config.yaml
n_head: 4
n_kv_head: 4
activation: "tanh_gelu"
qk_norm: false
init: "normal"
init_std_o: 0.0405
init_std_down: 0.0
optimizer: "soap_variant"
beta1: 0.95
batch_tokens: 32768
Each number is 50 + 10 x the weight over its row's rms, rounded and kept within 0 to 99. Layers, rows and columns count from 0. The size before them is the row's rms in percent of the matrix's.

# q: layer 5 attention query, 256x192, rms 0.144, rows 0-63, columns 0-47
# k: layer 5 attention key, 256x192, rms 0.144, rows 0-63, columns 0-47
# v: layer 5 attention value, 256x192, rms 0.148, rows 0-4, columns 0-47
# o: layer 5 attention output (transposed), 256x192, rms 0.132, rows 0-4, columns 0-47
q0 096:42 65 48 52 38 53 48 57 69 45 48 44 64 57 42 42 48 47 43 49 51 44 56 53 61 61 60 47 50 65 51 47 46 49 42 71 59 49 37 46 57 56 33 61 58 53 32 51
k0 100:56 32 44 47 39 59 47 52 39 38 48 69 49 39 41 58 54 35 55 46 60 66 35 59 55 46 45 63 65 59 44 46 51 62 39 52 51 57 58 65 52 52 45 47 57 55 52 50
q1 097:59 43 33 47 42 52 44 54 57 63 61 48 54 45 20 60 39 32 47 61 53 41 38 34 50 54 33 49 50 51 39 29 22 55 47 40 40 44 61 63 57 50 66 21 53 38 37 26
k1 098:39 39 29 60 44 50 67 44 45 51 52 39 33 44 51 55 41 53 71 54 68 50 41 43 54 40 57 30 39 67 63 44 59 52 73 34 44 40 44 42 58 45 53 61 47 40 46 56
q2 102:48 37 56 56 46 44 43 61 42 54 49 36 53 64 27 47 36 44 36 71 35 72 50 48 62 66 51 43 63 49 40 49 46 64 62 60 59 60 38 44 42 50 42 52 40 50 58 39
k2 105:57 40 40 49 54 48 66 47 16 57 47 47 65 59 52 47 48 44 39 39 45 65 27 52 57 70 47 60 41 49 39 57 46 57 46 55 41 61 33 42 35 33 43 29 44 51 30 37
q3 099:48 58 45 53 55 39 48 41 55 73 52 40 59 46 29 49 65 50 59 39 61 63 52 65 61 52 47 68 42 43 60 43 41 65 32 71 61 38 54 42 50 49 53 67 49 36 59 64
k3 106:53 58 31 54 34 35 38 53 48 68 48 53 56 60 45 59 82 55 56 50 45 56 55 47 59 43 42 64 38 44 58 46 51 44 37 60 49 50 39 32 59 53 42 52 51 36 50 58
q4 101:53 60 54 58 33 67 35 74 40 28 43 57 38 44 37 53 45 43 49 40 51 53 49 49 47 42 45 52 71 50 53 62 46 45 51 51 63 41 44 49 48 42 49 50 35 56 70 46
k4 099:55 56 42 48 40 51 52 59 57 39 60 50 55 57 48 30 47 54 35 60 41 51 36 65 44 50 53 51 66 40 57 56 54 52 43 57 55 53 55 51 41 41 44 65 50 52 38 53
q5 097:48 38 50 58 45 51 78 49 55 31 50 62 42 45 35 42 50 51 74 25 41 46 46 52 38 59 21 51 31 61 26 62 59 47 66 43 59 41 34 51 51 65 28 58 59 55 48 33
k5 094:45 40 54 55 31 53 55 75 59 43 56 54 53 37 53 59 45 37 64 61 52 50 59 40 51 48 45 47 73 53 45 70 45 38 58 39 48 51 51 56 33 60 46 48 74 54 41 53
q6 104:62 34 53 37 37 54 37 47 49 45 38 47 47 62 48 49 49 50 50 60 30 70 38 58 53 66 39 36 58 29 51 51 40 50 52 65 43 67 44 63 34 65 43 51 53 48 44 60
k6 101:55 67 41 53 50 52 58 55 42 46 58 66 40 56 47 50 43 46 34 62 32 62 53 47 29 33 47 52 41 50 62 52 41 66 52 50 40 51 41 37 51 54 38 65 42 54 32 42
q7 094:48 51 41 44 32 44 66 49 51 62 57 40 53 61 63 39 43 76 29 65 50 48 50 44 65 48 53 59 64 52 39 56 50 42 46 72 52 52 56 56 45 50 42 35 71 49 45 49
k7 099:50 46 50 37 54 53 56 60 54 62 58 37 58 36 58 58 29 48 61 63 37 51 48 55 56 39 39 53 58 37 64 48 59 60 45 49 53 60 37 48 51 41 53 39 35 52 50 64
q8 099:38 39 48 55 48 56 35 43 62 57 50 50 63 44 42 64 59 28 60 52 34 72 44 35 35 47 61 63 64 49 73 40 40 69 51 31 48 45 26 44 36 58 61 44 42 57 49 44
k8 099:40 56 57 41 45 40 58 56 51 35 64 66 41 67 40 58 35 49 52 30 60 61 43 50 39 64 60 45 37 48 67 50 50 48 54 44 63 55 45 28 70 61 42 56 41 39 62 50
q9 105:74 55 40 41 45 52 65 50 49 64 28 48 46 33 27 53 49 45 57 47 58 63 56 47 46 55 39 53 40 39 43 51 55 53 40 54 57 61 50 50 51 58 47 62 50 52 70 61
k9 106:65 60 58 40 50 34 64 30 28 63 48 77 42 39 47 49 54 56 49 66 44 60 61 44 64 48 49 50 33 60 48 55 57 31 51 39 64 41 48 59 55 53 38 43 44 62 50 69
q10 094:45 52 43 53 63 37 35 43 56 43 28 51 52 52 37 41 47 62 50 58 78 60 59 55 57 41 45 61 50 49 49 36 54 44 59 39 70 62 48 47 64 32 40 66 60 48 39 64
k10 099:52 50 62 60 30 54 62 60 45 52 54 67 44 54 42 50 41 44 57 60 64 43 63 65 56 55 51 52 53 64 76 42 57 41 39 52 65 50 48 47 57 48 47 82 59 58 52 68
q11 097:47 75 73 68 38 55 51 72 56 50 37 46 53 59 30 56 70 42 46 54 74 64 57 43 47 56 40 31 72 49 52 62 52 61 48 53 59 50 46 55 59 61 53 59 60 45 42 52
k11 100:49 48 51 54 39 55 44 44 50 62 36 46 66 49 39 53 64 45 43 64 54 55 36 53 47 53 49 33 58 62 73 53 42 61 43 42 45 33 61 50 56 59 54 56 49 50 46 58
q12 103:47 69 62 55 51 44 46 58 37 41 62 55 62 39 59 48 52 38 52 44 66 53 50 41 53 58 67 32 39 35 46 60 57 55 25 46 50 46 53 52 61 47 61 69 46 36 42 48
k12 104:40 48 50 52 49 42 36 49 53 45 33 51 53 44 70 50 57 48 55 45 77 38 53 54 53 42 60 37 45 60 59 62 50 55 43 49 63 65 61 46 59 27 53 35 62 37 48 56
q13 101:45 36 59 63 56 40 33 41 47 63 74 59 45 61 53 43 59 56 54 51 49 51 57 64 47 35 40 63 42 58 49 50 38 38 45 53 40 47 57 53 46 54 47 50 32 47 32 62
k13 098:38 53 43 48 59 51 41 39 81 53 60 61 55 57 41 48 58 29 51 51 51 53 69 44 50 48 56 53 59 48 63 39 30 74 59 39 40 55 41 52 47 26 57 61 55 51 45 61
q14 101:42 49 39 38 52 38 64 42 52 47 52 62 57 50 35 56 57 64 52 49 51 48 62 65 31 55 48 50 47 67 64 35 40 49 63 45 41 54 44 51 65 46 63 44 44 42 49 67
k14 104:54 31 72 41 47 39 58 41 48 31 26 50 46 54 55 31 61 34 42 64 38 52 48 51 45 51 61 45 60 63 62 39 55 34 57 47 42 49 44 50 49 54 48 61 49 50 43 48
q15 099:54 37 50 52 52 61 52 34 37 53 15 48 50 51 53 62 55 67 37 39 46 42 42 49 53 55 50 35 42 60 41 47 36 55 32 41 57 58 55 63 60 44 58 50 71 31 33 46
k15 097:44 39 42 46 48 58 37 30 65 63 45 49 54 46 58 55 46 65 37 54 47 59 59 40 44 41 29 33 62 60 48 44 53 51 60 41 56 52 62 48 52 51 47 51 63 49 36 42
q16 099:53 45 56 53 42 57 45 68 53 60 36 39 66 31 39 48 27 64 44 42 51 48 75 55 49 53 38 51 74 39 40 58 52 63 53 60 55 52 43 47 62 46 47 49 57 54 26 59
k16 103:51 51 53 52 63 59 51 23 59 64 42 47 51 40 37 53 64 50 68 64 64 46 40 52 50 55 46 64 60 52 47 55 61 61 47 65 46 54 49 56 37 53 67 31 48 48 52 37
q17 108:49 64 31 47 52 55 54 52 55 52 31 43 62 40 71 43 42 37 65 49 50 61 55 37 46 46 35 63 61 44 60 45 41 47 53 54 41 51 44 41 56 48 46 51 60 54 42 59
k17 110:48 47 59 46 52 57 38 62 60 44 68 42 56 52 55 51 40 35 57 47 48 47 41 61 49 64 38 76 72 49 34 46 59 44 40 44 47 42 47 48 50 48 46 46 44 48 44 60
q18 105:65 45 30 48 44 54 43 52 53 50 54 56 48 56 48 50 65 63 47 26 62 40 71 33 56 65 46 34 66 20 42 32 48 43 59 38 48 56 75 42 33 45 34 44 47 40 69 40
k18 102:62 41 55 70 47 49 41 64 60 43 28 71 54 40 59 42 54 50 55 41 37 58 58 50 51 73 55 36 55 43 57 34 55 36 60 52 62 47 59 41 53 63 38 52 44 45 63 34
q19 101:48 49 49 63 41 42 48 82 53 54 57 55 58 53 49 56 47 49 47 55 54 48 44 49 47 52 40 43 41 42 38 48 39 54 41 60 61 54 64 37 61 53 41 49 61 46 66 64
k19 103:57 62 57 32 31 53 65 58 31 52 51 40 65 48 81 80 59 42 63 68 55 42 44 25 60 43 51 49 52 65 29 52 59 59 42 54 62 41 65 51 66 64 46 49 44 46 44 47
q20 095:42 55 38 54 64 49 55 50 44 50 32 26 59 40 52 51 47 53 46 62 71 42 45 37 43 45 54 47 65 53 50 39 65 55 44 61 52 46 57 39 56 38 58 48 56 53 58 27
k20 097:45 47 46 49 64 47 48 50 67 29 49 44 51 53 51 46 36 64 35 69 63 57 47 40 63 54 44 43 50 59 61 53 58 65 42 56 43 51 58 40 29 59 32 55 43 68 50 47
q21 109:55 45 57 40 38 49 47 56 48 62 54 36 49 52 45 53 29 56 73 48 47 58 40 25 43 50 54 56 41 52 52 34 60 53 35 38 61 56 59 62 41 42 23 58 36 59 51 55
k21 105:55 49 70 59 49 48 62 43 40 65 38 44 55 74 49 55 48 64 36 50 50 47 30 44 54 54 54 36 49 49 49 45 47 70 58 51 54 55 57 47 48 43 67 53 62 46 63 65
q22 097:64 44 46 46 52 55 57 66 51 48 31 35 53 54 61 54 51 66 42 31 51 57 71 31 50 44 55 57 66 41 45 58 33 51 62 48 60 50 46 61 53 45 54 56 46 57 52 34
k22 098:58 60 63 48 47 45 42 60 61 51 36 52 48 60 42 50 43 45 49 37 45 46 40 48 29 58 31 43 49 45 51 56 45 46 52 52 44 50 51 41 42 47 44 47 64 56 36 46
q23 101:61 50 43 51 67 40 45 38 60 47 74 39 50 56 58 46 51 59 57 64 35 56 52 51 43 36 52 49 46 45 46 46 51 46 55 40 59 66 52 48 62 62 37 51 52 45 40 47
k23 103:55 52 64 52 56 41 54 41 40 41 37 38 36 56 45 56 57 42 60 61 63 47 50 64 75 56 58 46 48 54 48 46 51 57 53 45 57 53 48 37 59 68 56 50 65 23 44 54
q24 097:50 50 38 38 69 54 40 52 46 73 53 44 59 40 70 48 47 43 42 52 34 46 42 42 53 33 50 50 53 75 47 46 28 48 51 63 32 78 53 59 49 58 52 54 53 44 38 42
k24 101:40 57 47 36 62 40 59 40 52 52 62 51 46 61 62 64 42 61 47 31 62 50 56 54 53 55 47 34 57 77 40 37 31 40 61 44 38 68 65 53 63 30 46 70 60 75 46 38
q25 104:59 60 48 55 48 52 32 64 48 41 43 64 37 37 55 35 36 75 41 49 69 41 40 41 35 33 34 48 52 50 52 62 40 44 46 59 58 56 57 35 58 50 45 59 52 65 46 65
k25 104:45 56 40 38 34 48 58 65 52 56 36 45 49 52 61 66 49 62 48 59 38 31 53 45 43 56 53 56 43 42 54 34 53 28 56 60 60 45 64 47 65 47 64 72 36 68 54 66
q26 096:56 45 49 52 54 63 30 46 50 46 42 36 61 51 43 41 38 39 44 67 43 57 40 65 38 64 50 38 39 45 56 50 71 49 49 38 47 59 41 52 45 45 41 38 60 41 72 40
k26 104:52 67 39 55 54 47 50 39 46 46 37 49 59 42 59 60 52 47 53 65 62 45 62 43 42 66 50 40 58 49 58 49 55 50 31 50 51 68 55 62 48 43 39 42 48 57 62 39
q27 104:61 52 46 63 37 44 59 46 46 53 49 41 28 46 60 49 35 48 40 52 46 61 46 57 37 48 44 35 58 30 63 24 62 48 44 62 43 45 43 63 57 56 51 56 41 56 30 59
k27 102:54 39 52 53 53 59 62 58 48 55 65 45 42 43 65 27 47 67 43 30 56 48 41 62 54 35 37 36 58 60 84 42 52 43 50 51 72 49 39 54 50 44 46 46 42 35 41 34
q28 101:42 70 56 42 59 53 59 56 43 54 58 30 49 49 49 54 44 42 64 45 60 70 46 48 30 57 45 37 53 40 55 57 41 68 41 52 55 49 61 51 53 47 51 54 49 30 47 44
k28 102:51 49 30 37 49 41 44 43 50 55 47 32 52 48 49 69 44 53 66 55 46 41 54 46 46 63 36 46 53 60 56 74 49 51 35 50 51 35 39 61 50 29 55 50 62 59 47 61
q29 094:47 57 44 33 37 35 53 46 43 23 67 42 32 46 56 36 65 41 43 59 56 49 49 57 48 34 48 50 70 51 43 57 44 58 61 42 54 62 36 59 38 38 52 30 61 49 67 44
k29 096:50 44 43 49 31 58 53 42 65 65 47 46 63 38 67 52 46 46 43 56 67 51 54 52 50 36 39 45 53 53 51 51 71 54 40 44 50 38 46 37 45 55 55 21 52 39 47 58
q30 099:49 49 43 56 44 41 49 49 39 54 49 43 50 55 61 52 71 57 41 56 65 39 46 49 69 46 56 57 56 72 35 50 70 36 44 45 48 58 42 37 56 57 49 48 53 57 41 50
k30 104:66 73 45 55 57 59 45 48 42 59 51 30 47 38 54 23 37 33 65 65 48 45 47 35 54 53 35 50 31 44 63 47 70 58 45 50 39 58 51 46 52 42 49 58 49 63 50 43
q31 105:42 64 61 37 53 39 62 45 45 47 32 52 69 47 44 55 43 57 52 43 50 46 48 57 45 30 39 46 35 30 65 31 53 54 53 40 44 50 52 40 53 71 41 49 48 43 44 49
k31 105:50 48 48 61 56 58 34 44 62 47 37 52 39 45 49 45 49 59 48 57 47 47 41 63 54 45 43 51 44 58 62 36 64 47 44 70 69 39 45 49 53 53 39 53 48 58 40 56
q32 103:61 45 45 64 54 55 51 62 40 56 42 37 38 53 51 38 41 57 52 66 48 72 63 55 54 54 53 47 28 47 66 35 61 46 41 42 62 43 67 50 60 71 64 49 66 45 33 52
k32 101:38 61 53 62 47 56 54 42 58 37 38 44 42 30 38 62 34 68 53 60 68 30 37 46 54 49 51 50 29 48 44 51 48 55 54 52 56 50 45 50 56 54 47 37 58 39 31 34
q33 099:59 39 58 46 42 54 56 55 36 49 43 59 20 49 34 41 55 46 58 58 44 66 64 52 50 33 47 58 51 53 40 36 51 33 55 73 64 46 36 52 49 44 52 58 59 59 42 47
k33 102:39 47 58 50 47 53 48 59 47 42 41 46 73 48 39 42 71 59 62 36 38 78 49 30 60 38 41 51 52 67 65 52 43 47 63 64 47 58 64 51 40 59 54 55 43 36 53 44
q34 094:43 26 46 45 27 58 43 49 41 63 57 39 67 59 49 39 35 48 40 62 39 69 49 39 49 49 68 51 58 55 54 56 57 55 49 54 47 35 49 24 43 51 54 49 73 63 35 34
k34 093:52 40 45 50 49 39 49 65 50 36 55 52 40 43 43 56 35 68 40 62 60 66 50 55 60 49 56 47 46 46 34 55 49 55 45 53 49 46 54 56 42 25 70 50 57 46 46 47
q35 104:35 48 62 57 69 54 66 45 49 54 66 47 62 32 68 35 53 64 36 57 40 47 55 56 48 59 46 36 53 53 62 42 45 58 47 44 45 52 26 62 66 33 57 46 41 55 61 53
k35 105:48 49 56 60 42 50 47 44 50 63 67 54 56 52 41 61 47 62 61 50 49 48 50 59 50 51 42 34 70 55 51 52 60 56 29 41 71 45 32 57 54 51 49 37 29 62 72 61
q36 108:53 61 41 57 37 47 61 50 64 58 37 53 53 60 52 46 58 41 38 63 52 61 47 60 44 42 59 55 48 55 48 49 42 49 66 51 57 62 67 44 46 51 50 39 37 60 43 44
k36 098:62 37 46 45 57 47 75 46 34 54 46 48 29 77 58 54 29 45 62 58 41 55 62 47 46 32 54 48 43 47 46 57 35 32 56 58 52 55 32 51 41 46 35 40 46 47 52 56
q37 109:43 36 47 53 57 51 67 58 59 46 39 56 59 65 53 55 54 61 67 47 50 36 52 42 60 53 40 53 38 28 30 40 55 54 40 61 51 33 49 42 69 32 54 34 61 43 44 77
k37 108:32 58 59 60 34 34 39 41 55 35 43 58 64 36 61 41 40 48 37 50 40 55 39 54 67 48 47 17 36 41 44 54 58 43 51 47 41 55 46 48 49 46 46 62 63 45 54 44
q38 100:57 56 46 47 55 55 64 37 51 40 31 44 51 40 63 57 48 29 42 62 64 47 65 55 57 41 62 25 43 53 58 51 58 48 46 43 42 61 55 48 69 42 50 52 49 54 56 45
k38 103:60 54 66 46 51 50 58 60 42 55 36 43 63 40 40 32 38 50 54 53 40 56 52 57 41 50 43 41 49 44 50 62 48 44 29 45 58 71 77 65 49 31 29 53 51 56 36 54
q39 099:38 43 47 58 47 54 48 49 45 57 69 45 56 67 55 56 57 48 48 45 30 39 73 57 55 54 41 39 35 35 44 63 39 57 41 50 59 47 49 37 38 63 62 48 30 46 47 45
k39 104:30 61 42 67 43 52 52 40 51 58 55 48 41 45 52 46 48 63 49 62 42 38 63 66 46 66 51 46 58 49 52 58 33 37 38 55 66 37 35 60 57 70 48 58 46 45 57 43
q40 102:50 34 43 55 50 55 58 59 39 58 52 39 83 54 49 39 43 54 64 52 46 53 40 51 56 53 57 41 57 50 44 38 47 66 59 56 50 47 54 43 49 55 57 56 70 54 61 57
k40 102:44 66 35 61 57 38 26 57 28 54 58 40 61 47 51 60 47 43 63 37 64 44 51 41 50 63 51 61 41 42 47 61 39 44 29 45 44 65 42 53 47 79 39 65 62 64 53 50
q41 108:47 38 43 61 40 41 47 65 36 42 54 54 49 34 49 52 56 33 61 52 38 56 60 48 52 52 45 65 46 50 64 42 55 45 53 66 43 49 56 43 46 52 29 48 33 32 38 48
k41 106:45 49 62 51 52 40 60 60 47 55 49 46 39 42 44 47 58 54 55 43 46 69 48 44 56 80 46 41 52 58 52 54 35 60 52 61 66 48 57 56 69 43 27 51 51 38 54 45
q42 101:58 61 39 51 50 42 55 55 47 54 42 48 51 57 56 50 45 61 52 53 29 52 71 48 57 45 50 57 73 60 42 58 60 37 45 44 49 55 46 44 49 44 57 51 48 33 40 48
k42 107:46 36 27 48 68 50 60 38 35 57 54 47 34 67 34 37 37 38 61 53 44 69 66 54 59 46 62 51 57 58 35 56 49 48 59 62 62 59 58 50 64 55 60 51 47 54 51 59
q43 095:45 49 56 48 55 53 39 59 63 50 48 54 66 45 50 57 53 44 55 25 53 45 43 29 66 77 41 51 37 72 54 51 43 31 66 30 65 58 61 37 52 53 50 48 49 49 42 58
k43 104:45 44 48 54 42 36 49 53 68 48 41 42 57 44 38 51 44 39 43 30 44 46 48 37 58 48 52 47 44 61 31 51 36 44 71 61 53 34 46 51 45 48 48 49 65 52 57 53
q44 105:59 54 48 57 34 45 36 52 50 53 44 40 41 48 48 61 72 46 47 50 60 59 53 54 52 59 66 40 52 61 50 48 42 36 45 37 52 50 38 37 44 55 52 28 48 40 44 59
k44 107:45 66 43 56 46 49 51 38 54 43 40 63 52 47 43 44 57 47 35 68 42 57 57 54 51 74 29 55 54 46 52 66 36 29 62 45 31 47 44 40 52 49 45 47 39 39 54 87
q45 103:46 55 63 59 74 49 47 79 55 49 55 41 52 40 45 37 57 39 54 58 36 77 47 55 55 47 50 55 37 43 39 48 44 42 66 57 43 42 47 53 31 58 53 49 44 64 36 45
k45 108:43 62 37 62 52 33 51 59 50 41 58 52 58 50 42 65 43 45 46 50 46 49 40 61 48 40 58 48 54 47 56 45 72 40 57 58 46 61 43 50 36 37 51 30 42 50 56 77
q46 103:57 46 57 54 52 53 46 40 48 51 61 36 50 48 53 60 39 36 51 45 49 34 50 50 46 21 49 46 47 57 32 57 36 57 22 46 80 49 51 53 53 29 29 53 61 45 58 39
k46 106:60 61 63 50 49 42 43 44 49 40 55 33 71 51 63 30 60 49 51 54 65 40 61 44 41 46 58 37 48 50 51 40 59 49 41 43 43 58 44 67 37 33 43 64 67 61 52 36
q47 101:62 64 51 47 64 46 33 53 35 75 49 51 55 32 51 51 33 56 66 43 62 62 69 61 52 45 45 40 61 42 42 42 60 42 57 74 46 65 29 45 47 65 57 57 62 47 56 73
k47 098:62 50 46 37 43 56 56 50 53 51 36 51 58 56 44 58 59 46 36 63 63 63 62 69 68 50 41 42 72 61 58 49 57 49 50 44 44 59 37 38 63 44 68 43 56 59 50 33
q48 095:50 41 59 25 29 59 48 33 49 68 50 60 44 61 60 49 45 21 72 43 52 59 48 52 43 45 52 47 26 45 60 49 62 36 53 47 53 52 42 59 58 54 49 50 52 38 41 48
k48 104:53 48 59 46 58 40 63 45 43 37 36 49 60 59 38 28 52 44 64 41 42 74 48 53 27 52 41 47 69 33 48 61 61 28 70 42 55 50 33 71 73 57 63 63 64 49 56 49
q49 098:53 48 54 37 53 61 55 36 61 58 66 40 47 46 31 40 45 52 48 43 50 50 52 30 47 59 52 27 52 57 58 59 43 36 53 62 35 54 49 58 29 49 34 52 47 53 69 57
k49 097:36 57 54 60 48 61 51 30 37 46 47 50 61 49 46 65 38 35 46 44 50 50 51 57 43 61 67 58 61 47 54 42 52 65 45 46 56 54 63 55 64 62 71 32 48 50 53 72
q50 094:57 52 57 49 31 36 46 59 57 49 40 56 65 48 77 38 60 57 42 48 55 39 52 55 36 60 31 60 39 57 52 46 34 45 59 32 53 58 40 44 51 62 68 36 50 49 51 51
k50 095:68 49 56 46 52 27 52 40 58 54 51 60 53 60 69 43 31 65 36 49 41 55 56 40 30 58 26 60 54 45 55 39 44 50 65 41 52 55 60 45 53 55 41 59 48 47 61 49
q51 104:38 47 57 58 46 53 64 59 59 39 47 46 61 63 51 72 50 49 50 46 64 59 48 61 56 59 63 63 58 40 47 35 57 51 55 57 54 61 55 78 35 47 31 52 63 58 56 45
k51 101:33 62 50 67 46 29 64 59 52 47 45 31 61 49 52 63 49 59 59 50 34 65 57 52 58 50 71 53 41 51 58 52 38 35 39 53 55 57 46 49 40 51 54 56 43 48 45 30
q52 099:41 44 40 55 53 49 40 46 56 36 45 46 59 65 33 47 36 54 59 57 66 50 51 48 57 61 46 44 42 39 54 38 51 69 65 43 52 75 46 65 69 57 51 52 59 54 42 59
k52 102:67 39 14 56 54 51 55 43 55 42 34 54 51 50 38 56 38 56 68 31 44 55 49 61 48 41 47 43 48 58 49 26 51 39 48 50 53 57 55 65 49 55 30 55 42 35 64 39
q53 096:50 46 44 38 60 50 45 57 40 42 61 42 57 55 33 58 52 57 49 37 65 45 40 52 41 51 24 44 44 53 63 55 39 53 51 51 49 56 51 64 56 63 32 34 30 49 47 63
k53 105:44 49 50 57 61 67 45 49 50 44 52 38 67 54 47 50 38 65 59 43 44 38 38 66 57 48 34 59 61 46 59 34 41 49 50 46 48 57 39 43 61 49 58 30 38 57 50 62
q54 104:46 45 45 59 54 64 46 51 37 43 44 49 45 47 46 45 50 57 44 57 49 25 34 59 45 57 53 54 49 57 61 51 44 40 67 44 49 42 73 61 34 39 39 59 58 49 48 61
k54 103:60 43 51 60 53 62 30 38 48 40 33 56 43 49 35 53 53 50 48 41 37 36 41 60 40 47 64 73 48 58 41 56 42 64 51 38 57 34 61 64 46 55 23 63 31 53 55 49
q55 104:61 67 46 50 43 51 52 54 59 56 48 51 23 50 56 56 59 44 47 66 48 57 75 35 54 52 39 47 50 71 48 58 28 51 60 53 51 21 54 57 44 62 48 65 56 46 47 45
k55 106:50 55 42 47 54 47 41 64 51 55 54 45 52 45 53 46 50 59 45 42 54 52 49 55 43 48 42 51 57 37 61 30 47 42 75 48 73 57 53 57 42 57 49 40 58 49 42 71
q56 099:54 33 39 37 51 41 28 35 62 33 59 56 42 42 60 52 32 53 51 50 49 34 56 55 44 70 42 56 40 44 45 60 56 71 47 47 49 41 40 38 53 54 37 42 45 57 49 36
k56 098:56 41 44 64 47 64 50 60 49 55 54 46 63 45 54 40 48 34 61 50 43 46 57 52 54 45 54 42 48 46 64 46 54 55 37 62 53 56 82 57 59 39 61 52 48 64 45 44
q57 106:52 61 30 59 40 58 42 76 55 62 48 45 49 51 50 46 46 36 42 57 46 27 45 50 44 42 46 53 39 33 28 55 49 59 58 52 42 43 42 52 65 69 48 34 74 50 46 54
k57 106:57 58 45 64 37 49 61 41 55 45 60 44 66 26 46 35 31 43 56 43 62 45 43 44 32 63 61 34 39 50 45 53 44 74 58 34 48 57 30 47 51 67 53 49 57 62 63 50
q58 112:47 56 63 58 45 48 56 58 54 53 52 55 66 62 62 57 27 60 72 52 51 42 45 60 62 61 59 54 59 47 47 60 64 47 47 49 49 49 40 49 59 37 48 44 23 57 39 35
k58 112:59 48 57 42 31 46 36 40 61 55 74 46 58 48 46 54 62 65 37 57 57 26 52 53 56 61 54 40 55 49 53 53 41 59 43 58 64 41 56 56 48 25 58 35 36 40 44 43
q59 103:59 34 66 65 54 47 48 53 40 49 43 35 49 39 65 66 54 56 74 43 49 51 44 57 67 46 44 42 29 45 49 44 46 48 66 44 61 59 40 43 41 52 53 44 55 46 49 42
k59 101:67 52 57 67 60 44 51 62 34 60 44 56 54 44 68 42 59 45 69 41 66 32 53 44 39 29 54 62 28 45 49 41 72 53 37 57 45 41 41 54 60 47 42 57 71 51 46 54
q60 104:76 52 51 43 51 59 45 41 40 57 34 56 58 55 47 23 49 49 44 69 55 40 49 58 49 70 47 52 42 51 42 39 44 36 45 32 50 33 32 47 54 67 44 68 51 52 59 68
k60 111:53 51 40 59 51 65 50 43 59 56 51 40 50 44 42 40 49 57 43 54 53 33 57 42 40 40 54 44 65 54 44 60 64 62 65 29 64 53 56 62 72 52 51 49 32 41 53 51
q61 103:59 44 57 48 53 60 40 37 34 43 53 31 57 33 81 47 63 57 48 25 61 56 63 51 53 35 56 37 46 50 25 50 47 58 70 40 55 52 42 53 54 53 48 52 46 60 38 43
k61 106:47 34 42 59 49 51 54 23 42 57 64 48 37 32 42 33 54 36 69 41 54 45 54 40 44 48 48 65 36 59 44 54 40 30 48 40 61 63 50 57 56 62 54 54 42 66 43 44
q62 103:42 49 52 57 46 52 53 55 35 65 47 50 53 48 54 49 55 40 51 41 30 56 68 56 58 42 39 56 61 39 25 54 60 47 41 52 51 56 48 38 50 76 48 47 50 55 68 49
k62 101:40 44 61 39 67 57 52 49 46 52 60 73 45 29 57 43 53 57 61 62 46 60 68 50 41 62 37 64 42 64 42 67 50 55 49 61 39 72 43 44 39 68 55 63 34 72 73 58
q63 106:43 41 53 51 45 40 48 32 44 43 48 61 51 40 47 61 65 47 43 52 44 45 50 30 59 47 45 41 46 51 56 70 55 42 41 43 43 51 56 61 48 47 52 58 29 59 40 68
k63 100:48 47 61 46 51 62 66 52 54 46 57 62 42 65 48 64 57 56 65 36 34 41 54 41 60 42 42 44 55 54 49 72 68 57 48 41 45 47 48 57 48 61 30 48 53 62 43 67
v0 085:43 62 42 53 40 45 46 46 47 54 45 50 31 51 47 50 52 48 65 41 40 35 50 52 45 59 52 38 56 62 71 55 54 52 55 51 56 43 46 59 41 54 42 50 51 44 51 40
o0 082:41 56 39 48 60 43 38 62 59 32 66 43 58 28 52 42 56 49 49 44 47 60 65 69 56 38 47 52 52 48 51 40 59 29 56 57 50 42 43 27 36 56 44 55 54 54 56 55
v1 096:60 52 43 41 53 25 43 47 48 46 72 40 44 50 42 52 52 45 56 43 53 54 40 59 36 71 41 65 39 50 45 36 57 40 62 60 72 40 60 56 41 39 56 61 52 43 57 42
o1 094:41 51 65 52 61 51 51 62 57 42 52 35 54 54 62 42 41 65 33 48 56 47 46 62 54 52 46 46 48 53 73 31 45 61 55 36 43 39 59 38 55 59 48 59 55 54 58 64
v2 102:58 56 38 56 64 43 47 49 64 45 39 42 31 50 50 32 38 37 42 37 44 48 52 55 63 53 40 46 43 46 54 65 48 39 49 61 48 48 61 56 44 44 32 34 33 64 62 40
o2 095:39 29 63 53 57 43 53 22 41 61 61 43 49 45 67 53 46 53 32 54 43 48 35 44 36 50 59 44 40 41 55 58 52 51 33 51 42 52 43 36 49 43 54 62 51 58 56 41
v3 094:47 39 30 46 57 43 60 66 63 47 39 75 37 38 48 46 64 49 45 53 55 53 69 70 43 62 55 42 48 42 40 54 55 49 40 60 56 24 44 59 55 55 59 55 48 50 53 45
o3 091:37 64 61 52 45 50 48 61 60 62 51 46 64 68 59 52 65 53 57 33 71 59 43 47 54 40 42 56 43 49 57 39 53 54 65 50 44 60 53 43 43 41 42 45 55 52 52 57
v4 097:53 62 38 40 41 40 53 53 27 35 54 52 42 48 46 45 37 42 48 45 40 54 67 52 35 62 34 56 42 61 52 49 65 52 58 61 36 59 48 50 34 46 53 46 57 53 42 57
o4 091:33 58 63 62 50 52 66 40 62 50 51 25 63 53 55 41 50 37 53 62 42 54 49 55 53 45 43 60 58 52 57 60 34 49 68 50 43 55 60 53 49 37 50 50 30 63 55 38